Part of a small language model's weights.
Architecture: biases, attention and MLP in parallel.
Each number is 128 + 32 x the weight over the matrix's rms, rounded and kept within 0 to 255. Layers, rows and columns count from 0. Numbers have three digits each.

# layer 2 MLP down, 256x1024, rms 0.0923, rows 0-213, columns 256-319
246085150117122182088195075146138103108112164134128142124168160093116152079045062113109127120132126121097048182152109113153195126151154172110176122178155207143065143136159108184056094143129132
116088111161161162117095163132093121144153164103145157106093152141116147150045190117141166116162114104155121141101126110155148147105082093110125127160152114132157114142116136129155142082156138
203098134144133151141046118128099146113115139107158069135118149145140042102114167162136111132130109140081082158096142146125106130106143140147130131113117092137124167117068147125036164142103160
112051137109169057161090088071151078120166098118158124148122112162162088082130119058093151110131106140102146081102070121139085084136110130162115131088122116110119135130115121128167151127155066
139138177143017125148083160092098144115109109130139074179103164148137154206083062185134093127123167161100109061164153109139134176151159140178100160073133146145155131131125087133105137192151133
081117112156073115110119139103146115117107173074101148131110148091105153178107143149103129144163141117134119158128084134090110121164128102133099119130123163163101189119156130122104057087139138
131179202095106188128081198142096147119126197157108151108098099169131101096122126092146132115080080124133146097110087106186146129138125077058132076177193126145096186071158134130113117098172166
183137153098080160080097125098154119156116138151100143114095150148121136155088128143055085106147072104162134119128167108142135159085120198119102131096112125109081110098136174165132067106148122
116114120144179119185115097136117109142124093108114121135096151142145114038097099142218147143204082051101120135123131129158124113205123090150148116159141127120155128216080129069136136066143122
134197082123130131133130087109149125119097128106135145103125132160134158115134119105223142105130150151130153156075106208131159133138126164156080087082098095080149146166136101135153138176096123
107120117122117112108148103196147129081183125158143117168137138098146110172218130073143096121073158099152130134119104134111094112100075178116137174145081150121060078132137129144124173127111211
111114061151118152062163111147118116126123134127115106146165151099177144149168084159136143127154073180130118158161100100129151195127148119100163139083118139074074135144174159183130124134135155
147114091113134148075156151136138125102121118139146140135167097087142114130128095097182104077076135120156121113131146105144110157082092149098125160135128125146126111170118081124157123134132133
153125140097135131189133110120186127087148104136076128136098128101181173148091116107128162110084146170108097146126130103124114072107149105135090102146113117108156136139107130096107109175100066
138085143163115121135107172166135089151180142097153166060214131151131136094130113163072117132134085149152106123131169154143144093111129068076107138128138123144138142132116097112100157167114145
119154094077080102125187120151116151168132109125141147130098125101158095153154122136119111176119142132164118182158168102143154106149106152124126125101104126123079076087128129132120107168088162
149114133143165103078113122138190107159120146113136108100097143147113103065169119156071113115183065097137123141094128068164118141130118107121125182155136155148116113124100126169193184152123074
135075119086160124146111163152108137121153162141149136162129100090161121120161181096186126130138128092124117132115142159095132132125107068120106164155125106128129145118151077117134131089114168
144151143110080128127122124107121125169130119134118195135128127109153169073094087171162135129123186137110150166162069140138132068169157142131153085088104097150130045176152159130101121134134116
141124144169071159128104137128155216123142128146187184159119105068114160116121166088133110097107118179159149157122149107116141118140096108125081093135146129093064079134146112082114130103109082
131084121124099118137126164184150080188145114110132118135155137159181157104149151189094134144109139111102150079146109128154137109130102093097157087164123093154139055145110125148110112180124178
078151093160124184096117152137101113095106098132157140101112141113140146127141119109147119165139191005087121174120111110158090140143151144178170141146093121082113085154162187124159125125098143
120154087151240114163169163133154114133100107185099133104140149126072088191123119152142112122174142184075136102142164160098134124142134160094131086127131124100121113111138129100074164113099096
129124109141124172150091145139116150121161246123137089093133145164155161105161137169092147125103089122157116070124136113115124162114122151068123085143123142124111114129124106105076127159112145
119133109150095143159115120133093121164129098160105123139093128130088080161145132128130166054076151190143156153159080074071099112135134165166111138132152135090138099149140130086111086119157158
113140112144177060083131084149104136114120092083113114133115152113116135157144131127154107084118121104137098168171161116098128098128120127136138126118137102171077074079144151151213084134079102
160116186093129180133108128092102156149145111128174040112140127101120153138154037103135031137170162170121100133197116111156151115119167073124184139137127151082157135089189176125068117083103116
114083075142122123107148147085094143157123143189115041172211087102109123132122138108199083097169133061138115154135054106139077111139120146080100138140147129156136184136213076108175120117101153
136129086123114139139084173155120095081135110159135126118064162125130133122083096144124134180180108189180174100106122114100072116156099105095104149111120130125083134115138111164241101076142165
130088153121159113162142135078093131140138097165129121138116150139155139123151120104148127069115128189157177106139112090108148148167151128141116108137156070153173145142115105097165132122123129
088144110146154126084138094131125183156134072151137052096143153106155103118109171088137106140081151128110091120135121130125155161147160180160164115143169168171136170147116143133119109157091117
164133118151159096126104101140111157142141143114142144115100130081098122089168122089113159146099167214140104133132099063118108149120122228143171099107139124145103116125125160124089098092110149
141087158112121119072065151141117140129126068132178043170099119128138101140071188124099110090073143135111139154066116121149171161156084112130183134160149162086147123187134166058153113087112178
084151128123114158153101115091109121126099176096121163083163091126151050130127173150133099130190132132145144097084097138086110129105160090079075131144120115085119083107176140080172145145118074
131161092168111092122186119183109088098086131117123145178101175136117142139106084178182106098011126063115089141126102110161087117091149087079158068161095193156126175129158115105111128134139151
105100136087134147090168148214114084144080180115136127129116091087153113149095109199178098104154090117121120151129159133093138103101120097089109162156136159133124130106146184153153123136185102
102147151086129074104118091162096100095099080130157111131122134081116043142125096121100141080140078073138123130105155122152139145162133150166162166138084186111097135108058159158155162137141093
122113171100133130135124112113140104116168149125186180142150096137127137137118117074122140073126089158106069084117130105111131080141125144139128180164147075131134072100062085155079125083102125
126081151136073112132106132133118138119129164125160136096111110141108174119162109143111073131124144055164147186129136067118118177113146070134185159163122152101150095146124157147134152066097175
108092201117131165130131152095149087121110091122165115163142120108091119092137056102134086124143152175128126105124070129151152154167108171110117123085118086139194175133157117099122117121142144
141115148162145093120109088088129103113150162090132174085189118149140164163110093127102146161130084170152109148116137124120137114130115139081094121078147175205146088131086153102096162108128107
098135076173131171119141119143062144158152095073135153130110110116100138110148170157131100163128149198160146166134117179131174062138134094154147112111129089097155155131116202148119210134146164
099097107111113124103128112155102147076102204099112114127156117112102132132122150129163121131102161112151111160166167142121121096127191064156125212113179168053157165118143123119082146091134153
155164156108163076120137105150138116100094165079094118142116112130130115104161121143041173083160128115109132189128147123130125122133147147075154128175152151089198218103122111185143081140105150
103137114101103126096156120133159156167134142079171158151097114138131078095154120159089095101160178097123186118125114173159111109109105139090139158111109180134135133124152092114137108085079132
103081154114138089124106094060163162090172175140109039112155109107133146166152157170087134102121087157105113139097099146085122174134160127159080184118128180168135188112152180116101141123150073
156101110136123154134135136055126134145116130138147116153174119132146174101038138115038163173075074048141135176135165109106127159104087142127118130152120138134126085106108148161048118110099111
104103155113095106155118200164113120154118090140134122074122148149104079168143120178142120098104098127101122131076164154160144124095143190105107144124127118100114141078178131114121128069115157
133137152126121098200116187192170099123108106074211164107104131113186150144105094159126160093121189108096111075129168116115147136122070151186122169113115129097069085183045110186181119160155065
098133108093111080106112076134114149116067216130099103135092121158117062099133114132157171111068066112157171143117188120135149101131069212102209143075129157136134119156140123155096136104120182
219100153141146119068118135175119096150109077096188230177146127144124171076112118153154163115100094125165147173103144079183182119121085113153175124104154160187136123132145112130066067108116080
170129100132122194123160154098109091148090223175116159116119148102115164166110147103151147158105120203175120162063102115107108114103147079070145138171107126161251177126092150140183106157155117
142186113186086134144170111111158191141130197120087126148174113144115140115129167127089130135092100099173115137126166152134112118126140122133145146103096113144127178130091154140107128104160155
135155128108090173096119156178170134125085091105156196126105107170112111106149164077136136134153175168108185136149151109099134159154094076099166125182127120110078196146146126139085079031086168
084119154098192157133114090129114169125106170145067113118145160136129129129141162171119129157133143134101143135086134119150146149131129146160091162128113144125069173101144143183143123124127164
157136059102065154116173123147134064109144147172099201094203126090116095138142084039164152126162134109101114147136233091098111149078150138195121136185122174105156101150113107077114072103109159
087152084081133138096126053104142069152152100117139058121156140134128127113167120084148128079158139175086135105163104112117113139117161161120167103105142100105116149151097074194226202136148017
163112145122116098147095163131140100159135125090149125104098136119099107054037158134148155127068155134146144169120179123121142122116173160116107208151108160101122126108152185076123088122147141
141123100143124136127138110126129099121137177163111132144138096159147145190192128136108148153120098145151122119111121115122104182137088179098073073130084123094147086095148124150141140094143130
112106140106091160100092125086155140089127177133096134160143160103125119113145147124180058127140170089130127108134093136151105169127177074066111133085148100103088135105082104150164113087106126
113098161127130117155142061175107113096105147108124094106141152173149161152131136110080094147154088131097065142134097170171122142087209119150121138131142100148124091185125160139121103086114159
143122132148133077110171082138121118146110090143140141115094117118089104135150117139129118137110074089131034119050173145196131119166174175114127123120141074124145106062174127174107141114123202
213089162046121092152143169074062116141169179159087171134145062152163162157170179162129137145144132080095158142095076129099144158126099107126087110136145093101156104150128102076148164071108083
165163143157134172179125167155100136145107095114161153118151132098099111145119176122188134118147140182125158100131154133119106111107165102156118107091137109151116089145165110086107132099176144
158137162144126119107137140097105138154156179133120220094138131129152178136159139165104169104138090183124161158160140126120123106146162133176069084077155118113137099121068097134111065192155130
157084093112090143115129124111112149145185118129110189185138184140118092120118163117084104129132138130110107123146133149148067137181123131143124156094119177137156168173107137114126145093137140
139148152160108170177161101131132122173117079136091136109111090070128196160123127084145173141147162146156136160147078110116106104112088211077161164147127149086096069106121120087180071111121131
199102136155104088158146159089144136159110137173130198103091140121126170092149091145183114182112139107096143119152065127123140100087112095091151091145123092142124094120132134106127139188081137
112064103096160117130103167134118088152091124155142071131171129122146172138106163154190144173067114119171158156147087138107152112102141061084162123083098042132094135163138120132192122107145116
122170095172123105088165072197150147103139165092174119147114156162112070140131103112133103168207133117156070092183171121146155135097110071170078117122142122161133091141107113157100163171126140
126140108124197093094151167115176096074176152118127093180143117153149143146083134119113132133112129090132105148137131144126105088184078162147149113155169127085161174104144141156152126078136083
098123139110148101057178115144130115108111142120146073110119105157121150180131120075100138168092115155170118145118202156108129129124126122161168084117137105150140193115109089123148197182176095
117190078127121157125130140153128116135115148129086221102143123200108121090061127124110109129091150140102136094134085115109166157105124172128201152077057113140137081139112106140112168131110161
122136118167133145081154084156132160147176149139104084107160102142222101165141106150151136108135133107131112126110119112088124132161125096144133142076181135185113174096152103121157162148105115
054148153118115178139141165169134167139106157059108046150094142088108054156101102101171180138182109054158110157135166132126133105100141099164111104092113107074129101142150101147110173088102127
103119111159117044142142134132146058129123118124121031176163145186160105134106114139120132092107065121135061147097123132156081070100131078138136138158136163176099189144124077127128129163162130
124142057096100146084143149094129180172107153154126149120109143152107109137039133175060109140094113088071133135061116065071150157150109181084117171099157160094121122099138096149076076177175104
086193175103130136111145105096119126155164125114160091111132122132150088118130086178105072115115107153098145115162111124122151138151177097116142161140119150116113149147144063104098120100105091
129126134155120039126106132088131119097092110092087106118168110195120127108211158175075116094101146214128130134149172141164110103146113189117099139138067134176121102148114113131149105103218069
134106121138125133085175167138124143109135103145130138145135114187134104231100196090110158119112138115178139215118197136104122104163104164100127108083143175092132163138171180105138082161119156
157163162092148145142134148172102139076131101118123160094133112133105123111148207129203094095152123159153149101124091135115088122124167187166096109103139107169182081098190086104151140133096153
111154164099119158100167124147138135096074089078130194139074111132139139070142109137115113161193164148134066161154165090150183148128143144141157120139100129141172188189113174115054117202093137
154065095076087180149086177130124203186116169107148158091159143092120107142186100144128095123127186208113165090133147178135085081109088174090105117153143135148091023146099074080077091171116114
141122095120170143149118120146130120086133115171138113155111136149161062063108122160112104110162145091103141089145166107133168190143125100154126155136104117146102099095130098146112139125121104
104096106155096134182126145091116083105154075089109177183115077097077112136117128110165091133178155194153142120131053053118179127155172120141109114131186117094141103170179077198125111115095150
135160129106151137171149139094160106134162134138108099129117142149081135105165122189085117069165149124165142146098125095128128109131101173134108157104114142149112210167121132138079159105162129
110099079161117157104113118102129139119123125144154046110112122123092108081131132137201143155107208169107145124102164195107128090105131120128096118103096124112120239114166110104150099095110139
094197124166154133120094122156145178126137149086108124178087211129123093133152101112089104161154147068067147171193146158130062085155106169140122110159185140163072131114113148079123120173149110
132184100188103124133172173124159233130162158096113117141106106104159098113138152106177136173077128077126134137168128102109178114111135118135125121122145142126139065104144163122137111137109131
173180128151133119136138212150105113131105157109172185124125120050157108147110157165150103167106094115105145118104113115093071183059162138189121114163178108148153131103128123104112130118069159
080158185110125168186101169145132146117156191160127114138096131157161153093120069140149171088099097162154168104134143106110141129096132102117084155115153162147119114103116080103096138127134143
202152128174178166086097131160105139198094154143145133191127101181142213149099119078110098134103113188149129172104056122177144150178165158165121058127166087121116073073126110113068107161114183
140150128141088097161148104094135122082116040153102108128131144164126138083186121076155142079107182158120122120136113106149116067129163141138204127060123116130164100157172134166137167144116099
126132142138099159165101127127094144118118089088121146143102118151142104064134109095055123114136151085166082138091147057192151157130144127161036114140109118135112064181141111121168109081137091
075104150131156091225166066096144082126130089172067072085129158108189112100194153092180198108046168178080161109102149174097137072105116126162132153097116123133090139192084096100155163105147094
122120116126125116121111146090113130095114113151180084150091165174116138171133148125139159136099158115116171103091110124188110068135141074084144138176097133087133196152147182165117118089140083
136120123072129199094124167065169152189151165118162068128107124115066119140088125168092154125111121106068127137128118152132120131123067135125132122112054152131158104141156123135122156130147197
131129136146195105137157090121145131150128075138144168156121114111156104160138126083134140173137124158127112187111159112085132132099150143124139081140150155114155115105147133111177093101110202
154134119118131128085126118153181175065124112119159043178136122122092138150151092093116160141062134120162097144124159100139114139190118154081140134152111136121204172133158174136057105159159184
081112088101135101102197142181132100137113066126130187143116147084170162131087132150131166128161163158122106111144101136140154119176139186058098169149137161175147118143154093182074115174153137
094155188134093123124082080086133101150122073155170034118152120151161155084127111125166154103108145078117196110173080166161130159113103108114143083130120143112126154115138151094146129108130130
112141133140159082143160083140166162110104100165154096144114106129133129134145151087168127084098120077165154144180088135140113130174129033158122117110129112135128163103121171156141122112172203
161096156170073090102115127171116133093156146117086182171092091123100122137127188184144145140127107113179108140146183156142155111126121162104136105119095174160134129176106137164172108144074129
154087120101175075124142165135147067119110090128127140133155136138119086155161138107160118123146118122144067140134135137167123167154093171156077111104101191122161111146136177137133138153118112
107168135113100137142139080179082140119118161114190152130182151071113115157108095044160119094139174118124143079117130168159164178168124134166128147131136158172157191139142112136146143167147138
188174126171247070127131022117111122049187068112088255060118018142153110063106142137098162207208107170108128139145155190141136118196136148081122137132153144139040134162094075099196164212170063
068182143108084139108098106122143122159114080143120120120151118096100130203132125125052115116119131046074147120132112136119134131132079131094123106097155073115116179082175132151080096237169118
086157191145172147110180101119101132136175171106133171132171135101174118097144093153130123110157114096121141115135125124177146090107123108153137152099149128110141088052104194181074146112128159
137146109090192163115140133213118077144134164124112126086130123203126169193080151149069188137129162206151112124127124158102081104120124188090103148156095111124141166140133171156127177178149180
128103127086097120159145139116128123132191117173139049128113093102149164153085077089187106102125094063146147124120105134100143130142132134140207109082157074141136075119148111149091111152142145
094098154198097139083080172184163150151060140186159202151152114130120155143177079149197171125142098130133162140148182140135108117128131157147081097083152084173153095147103153134107085148159137
140137144127173054083149131179073132071113094102161147135088145110135077172144098158156154079131157149124121158135157129152136097136079112092125126178146115210133128086155166131121099174089084
145112154177180133100174116132128098122180038087120118087090078057139119085139164132156149103109065149127104133161154105165121116154127125119125153110187105119127122127093123195116118191114112
127160173152107112148110121073167128088125167126121111099159159127118094053122136184112134126098077183101153067149114121102114194089101135106138153090153169077152213140098165120117085123151143
154069133159085125130160108070152153172135161151108067167125138155154123131140066154103109144123152121133129120134103129002142129146116154191118127148162130121135093136149098114088099124071083
134149105135140148125090104127141120111116148115113126042138139151107167140132114154136162149161082099120149065113199202079082092114139137111095131141148094100146150075117132146114091124144090
186093133146104120192167147126129093118113083186145117098175128163173174155101197174138116162154117107178091148085121164058105210143141113129068123140135127152105176123083149120098084124138126
089084157124128040145172157109163131094118126135140172120186126130130156219067129171159132097073146108155115138135160135140122124139132129126144114133131149127155108134174114080177145177139101
120161131122099081136132171111144129162129142105143222094065157125105195117136150049096085176129094082094133109087114133148101108136160109130128171155181170142112188187085070127089113146196103
137198102152106084158140130037146144176136131192114081139153123093181169151093141111180140132136175107112086124153074161192085068165150123088101116151120137150151159118133142139104162118128141
083130126079104143145102098151137074143113166092097133148067100131121181109159096127097150166154135197075111099181126172123125130146143133102119105138164143153074073104111072173205128082088119
180174146195255058198116075142188106123143154055136255101169107101077079104170128180109126217236121228122045021156152222236150140081147154215152120045139112162012088032101099181210242155185125
142105127098140166100163160102092131079086146172113135159126094088119158096149080089119116102151152139138140137128079170120123140175161065124149082132145131148139158169134138161175162167103136
127159150112071170130125126123144123174105124128160119147123136154109136084135104106134097161115102099178130140119131057123159153110116068182105159104134131118154109093133173101168113065129086
143152103144093129124114170104078056085174157109156152147177165124178134150112108112131094118165091155084114115108055117151089117206119139188103179147133147101075147136112140086132116152111122
105107160122148155091206152110133111107151149130115173107155151098092107125160121147135103122155116135128189145151119084101212118140140096072097163164155132146177136116116093141114190071024146
093121085144124112125159188134127094161160160134098109149150143188141134131123115146065100147144083138116108113083158129117121120081114109120191152105112157105141152104098091098151121092146149
174125057153117065092114076115102127126101102152142177098133121113165161066128140121140146126147075085118119114117149170141149104154087095104137116109075120112060176155116132135166139122086106
120052106148100177092134130140108120096095088139125157128089155140131155113108074146142128161098178102127159087147169128165147115117115137135098085110145131117083143140174124137099150137127136
114132165133143192132130139130137185134109121104121130117100116073123117175103175175109120143128044076105155163124108091160160123113128080175136137165159117112121128138156109153169130130119118
113145145117142143119148167115175115118130132154141166152171161097122127147163139111176068142115143124142073197107075112123111175138164129095173116132093150113095174125126118142174134093099077
131196119152142167108082121129155125126165160084122079122102130142107152108103139142132113087120137083105079162104158167164098166164086202114129082101125114150158114065156190102164126089184140
152112108141164125150131071155151156100079185133171074121191152144106094176130126105128130102171154148149126118138150164138148123167135111138162150131074169106088109186158118152157139155166217
129162151101138109080127091158094113144090086143131158153077138091132185140149076086104158121136134134147124130186055109103148126118116129087109113187172153140112123115089138117117113144057212
137163101126155134184112145093102131095142062115081161055133139110127073166157078161102120124124154157137139100135110130139095163091161155085099089163138044143115111201122138133092098204146088
132132141133118121120122131119118117099126151128107143106091168072193088237128070074147126088110156114101120112173102117156120142132113128110146167171167173108158124119088119125143106165140165
106140111120175152087163095072129095100104124133074074121123092158126083127162140125115134127114164130149077135152123155136186098124110217106150086099160155115129091063156109182130142191126122
115076142159169113200104119094113154131148152154093123136134121126100094144094116053131086082062071125161154163098128169112122083178140065114126139161106134134135167132081126139183108105120099
107115099112096129108138153133164146141160123129175090193154135166082137124124174144197144100159087100142162132105104146112143125117103103099083135185141157183115194164109087074133093126104100
164099114132112174098156108164085116205139141110123137156098100095137096157163084157118063115096155083178168081104192089107126101104161105114090084151100059123123110168097100110140141072081147
135091150098172133118046125089125135098162144126157149153040112116157123118096091126078156112114093163059148148171106180193163153152138062159141103098045060108121132189092154097115105097134118
181115118101155162122122211123136143126088169064171115123137097114105116124134102136114117159139158146125101128098124093099191067136144139144086110115149172160165142089151161165097136141143153
149192112081103101149123110057088122173141084127075076117160180143136073070113160141148105127143097176159176108109137134170119125114140130080115074131152141133153077178131114095129139063131143
105127095120123107089107183103102165108122200139093017102122098130136154098119159159077193216107071051129141071062121123139163082130117121120149174130133106167112144196124153160146164164114112
148133127125108172053127112155141162089150156142101120105176136117116144189138140107048112142114128159184086151096182107134113123180103112050141163111077142167143129140139071113153098111171153
168069143058140157125087173099137152143120149098157100159127095118060162162157090103100124111124142156113201129090117114096175155098152079104092172056077103061146107122134102170099134180144135
137129132172149065167116159077132110136062075142161141189114142116112113092147180149197149122141148116099133095101092062160114143104130129142103087103099119089106148135114102062144185099061086
112135146118151112131184123186124103164151156157107189141132176090097130143179055093184097176091155164154074125116134158145131147186140185136126191135136129165144146114149116144121132159175151
139095079146118146114125107118107201117113122168085153185163086138082171076136094128153086137119066168151101093139122105114140178127120156152197163102112083142097108185081130089058127143136113
096092136115113139150122073064143111091124120123131163142179106151157117124159106121140148101179154149054169112146110127123136122183144152167120145136083117126083109114101116189145135126203103
120111152122097181132148128086115121125125173148109112138152188118116173120144092135170119103171138111101121144166122181132114145108162104122108149145143161141140133185146117187141104100092130
140154145125098156082124131140149114106100102147141174125111166150082065104113139106064133136083113123118123113138101104142161156081088147118150112039118078104134104144106154153142162060158168
070145144144128111127098151091130111087130059169083126166120115133140173141097135135138152174135201159117144158137122103099174073089129209158122135174120152104126145140156142110143083121149116
122123144112150129144149159114131171169099111146119113141090119137157129151108138113147175143117135146132128163211134116110143085109131097087111183161077080143103114114084118130099138087138111
162131123135045128120131165132137099163109132101130201078154143097114038168123099159139130119152161111127137166140117122121117135173117107146129124100170088084181190068130196144063179196065155
097163151165089176088125115173064086100081062125188197124112141127073130106151130188076105134131105200160135082163149103105148145148125107118114116176152108149169088225138116189143129120072181
067135204149106119117134107142155086094182105128095134118139136153202132098135127114170108114114051154123130126126132160131067116162087154144101150132110130100113190142144157233140133076099151
140090080175114108180092147138099143140142095134089163094131166129137100133152087128117089126071141229128127114129141134101115142124092175094120117156152137157194071110153138128171165168133144
114102092117153140140134143114135063130127122116178087120086145145132097125121135144106144134077104158139171111088061135073129137091133098139081116131108116167130064132148118101133185165069141
083130107134060205134121125136175108123106175085130113136158100216104082168140119109127152063171140105117095180130118166171090122112117096079122075111117104146171117095103118142162145101155143
051126158099189142146094149074143100097168123133120065110152102145142086123111142111125210139079179142123161129128171160139103150114111145193120158147113148137105095153113166104159185076223114
168108133222169184125121120202131142133080073102155222118126154077085072159106120124130125173098165107118124129086132186095057176118102106069088151154098083127156077099100131141135143137103224
080134151090138138020140170124167141173133067069104165134094135065103084142108131120097177097060115105063127083109129126124169165103122106075115156177088088139108094099194136159113117146197134
110111103135155153103106117137139105121113136122189113166107140094108163160100096136156126122123151124140149142168130136085167158162138093149144101212171103124116159093147102107116107182084110
099101116129145129089138098151156130114182130129136111131168055200117163151043122160078109158120162114172136115146145127165138093073134122130152153123158124110171135098196125067089116138155101
097179140080126086172176092112110068146161155093115162094236085191085125146151120154099130180088160137124110110134099130135106068078102175071116063171107091111186047188143116180155130126164114
148084111142129114077160115149107086147102171129101175126133083118111103189143141149116109139136151176188122117077122135174149122118098133085112140105153088163132123155127142102122137111157095
123076127113133097138101140088036066140116118191127115183142103183112138105104180116057121150155106102084135125119164086088075126157131165153143126135106125094149155077141078150184117133169127
076039106100138118087077168119144119080153127101134109134092123151136103114085153131108129114131103080057144131088122149126138100140109131078135144135161132135177136080143131094112168119157131
118110165170117104136057187050146128112157138158100109180140139183086116103179200102121168137143074108103238129086118109092115089152152142118105162143185121130087111155129140131185142122113092
137109126116149117166145147167092133146134140096135131058092091116093130116151082130165084072122157095187146151132076103100091155119111117197150124156154090120131095122171074147073118099067153
070132112059138171097134174089127115129174102148118124087137129133126090098146161120042158098160082218141090142133140160129105136148157111181149125101169119144175110146135118056154133129125136
090137132100150194149134172112104155161115110120085169090190122112097110158135185144120151198104090123184216171086143132083115095101097110088092211138138128167124122139098118150117154104167104
132140094094108098131139098098161134081169148096149130164156097138159134213112129139129117095126146144087087147094140184153106142181102193095154156158158197139094157077130125154162129147165089
125166158149132139134096165112114175170120157129122185141099138169099129147044066155113147131157145106133149121140080133144116112093151155066100124074118118117134149103093100136158090134108157
178136138126150197111128135121140149150118121151077183111130134140105139135170133115139119146113147079124119101105184132100149132127081112116149095120102071117073115096067180097121121140150127
068139132134103155131126090130112093108109141108169142058079139129130176177091140107164106114129180163139082093151120177137129117178126168154184125151153140153151149105127196099151076148118087
110145094119123127151161122072071106164138158140155143108129138114156151121076095115097144118158169131079123131154165103133146058128125113083087090113155163148118142104166100089186122069153116
097134193115126116082138105110151155076112126134097060141093094083122145107144128127189125102135125156130126177150086169188072172117088153115150113059159111113169188073078139095122092045126217
065072162102170165154178130147138132107083130096154167150082134150145154082131123167162082095189079124103149125126103147146104123089144082123087101119115121127102114100077054177168117136099165
193120138100158138130146152108094108095150097117093135121122077161146094128088215166093088100177107159187108111133129131173121125064188069114087080163104077128107099197116170121106134152059159
111096135131170091125140102119118157154129139139137083132186128102176133101184183124132120125162107153068109081107149116171202156127098123151203114094128144118112174161072078063080158167188092
188128138111155200121157123124148060139156078107147156076179144123131159151141148131068045124159177046161136118139080118135078117098100118110139090083224138104101071151112157114124113144180103
103115088111188116121123147160071116100114165130132068117159110130127153095146091110149121112110102156146086132122088132125122149141186096136130107140128091146150133103099145150151211129115118
106125064161163095121123181129081172122134129107088153130103115095136170107173127104128145142095168131148119145130132127043128107155136108091131101165098137086132154136059187134120150152120085
142097112150112191112141163185143180180086096094122133123092109101129155163158135116125121146124154150128161167156156123141156171122122168156126121152113154176146098138159164139074143070093155
162092131141106137149134108120093128157103085127157183131125144146140119090140085070126105123121134094103117130114102139146137146143116115125170092131090149088103069140071156117134129108159132
108161101129143100139139120112137094145123083168134152152084135094114229102133111064202106150141188134119098074171125119182153176093137074154148089143153186071120155137155133098158149133082130
128141130149087123142072104141122096100164169141130172088098134133136165102188162163106155123117124106153144104168141124068125179133140150176101178145112100141158133104114127071129140198121142
118160100090188158227117175097122195130131115089138150134131107135143115171151086131109145079135159147134096113114163149107111103141133143137129142159123174144108158146175084129114112078151153
136134080151132141136102098117151144168126081104113072152138112164141102065126134088058160171096126140176147121115193145113125120114110117146138134130098181136175080119106171057159136143123112
157109101128082102169143113208123089121139112161102072113138139106165119202112102099171113104112145185153131089158177097164135116137106144090132165155130134132108063097096167176088125122123111
130164191109177133071137137078098098121111174114150121154097092138138158150117133173118107058124097099115135129134099117163087088153117184176129144141106100137136167132171171154136141126193041
126102124086130131170156118119184063131134082141117080148081086129125134109165140110186111129179165178148114099111136126130112134099142116079145135118060066117075086180199127078087123124118078
131109173099088113121121064159119143125147131188072177168098145149156129111121127134065064151108151107117112101132138117099147083096093169109126106126134130103090128117140093071201100129101111
160130209104121161056142106163168093124123092112140169107084150150129115099128154217135131100140138102143138081119183169054166120149154121120127140106119089116115107158146114112130175148162143
151139145118144105105130091117115124138150098223120090126129162157143114148135113169171103204137081167068101132057094088188130205087203176103142125095144116148142170078070076098098155113083104
171152109124152070054152128144059133142156218135061130107099139155058137127131199168130157087059117162171142142068114124120120151081150045098159110107103197119162202159120138161097118159155135
100194148074136142170091149084119157127122175096089116093183134169121175185131129127063147110097153108120149144103092139114080179158119136094104127115104119094155164131136194190114195177199121
105114206141112077157159075149132163120168125125095076130196136082143125111146142131123105096085125141156143126162086129127095082109185139152151098158114156108092104119127122108129129122148120
113123131143103151131116067133112138117174103164089132107113107150109108096168102157111141115172077110142103068096075121076124099105171169139083149149132089129103123088103161163072109145126114
130105097161115118118094133150074127112134160156169092119160143157118155120106171163081143106156087110091107186108186125143114118154168120136150104160141125161076109163126170106156149126128120
134124104167153091170046130162131133148113122110157131169108107098138112106079205172084178208174184159143134073125147167104072132137139080140175123140029104149115144107104136059146170121139081
105121086171126089099122139134131156138121135099073144116130136103096115143140158108128138173139110173201124106110139125194111160099083105202143140121128104114133169157145153202052116143174120
085023144159056122165149193111175140170127127146130031114115155154132197098058134196092227117100134082101116113122173119076164123101203154110113159147084129091183176175062116125122100252130125
100163157145060120183126132109184128126165098159067135148131126104149134128138111173115149182157198067120209101121151119164121105098102120153169121190112142155151110145131135096195115090132161
121152139151196123153111132122154118129110081134068199124120135061170115133084118106074109147105101094103169144133095185079144128110114183131110122112139060102106126092078056054126185112094095
151174136120170098189031128137131131097129158140138186090108110095140198179114157119141134131192155125093091093111135131115087112120154108205109114094115139121116195102094134121186195127142151
168148152149150165141117051107158138096074125139128135144172154096133169128111064113094123130146096101104102156145156103112144125174134069160069093109151110173183079148136107121128106186145133
128177150111127156080109081122122079157134071153073159125159135139108112115118157147110159090154134156116141113135109102156130159105081134108104192110160142161117125098150149104113053087162161
163153122142109178188179129194086156174134123153118115097163142150121087069155123092096110184071162064168148143122092124110147153122125176168067105101112101104136131125164174142102107139118172
132129123083157119118141124159125139132131052153144122106110139161089141141122111122154144096092105135148179131117114081116117180127136119104106159149105147129147094130149050117164125120106106
136162140120095180141150148142110102147134090123131015118094139137099156169132164151131155161164089020125130085118179121164128108176138169182169143165126104087115073171159138160094164079113128
167077179164097168146149194101146145114120099173149145148146138138131138105123102089176114150097187117134137128139095101145150133104114173182152093137145165109168119124140145098111108180120147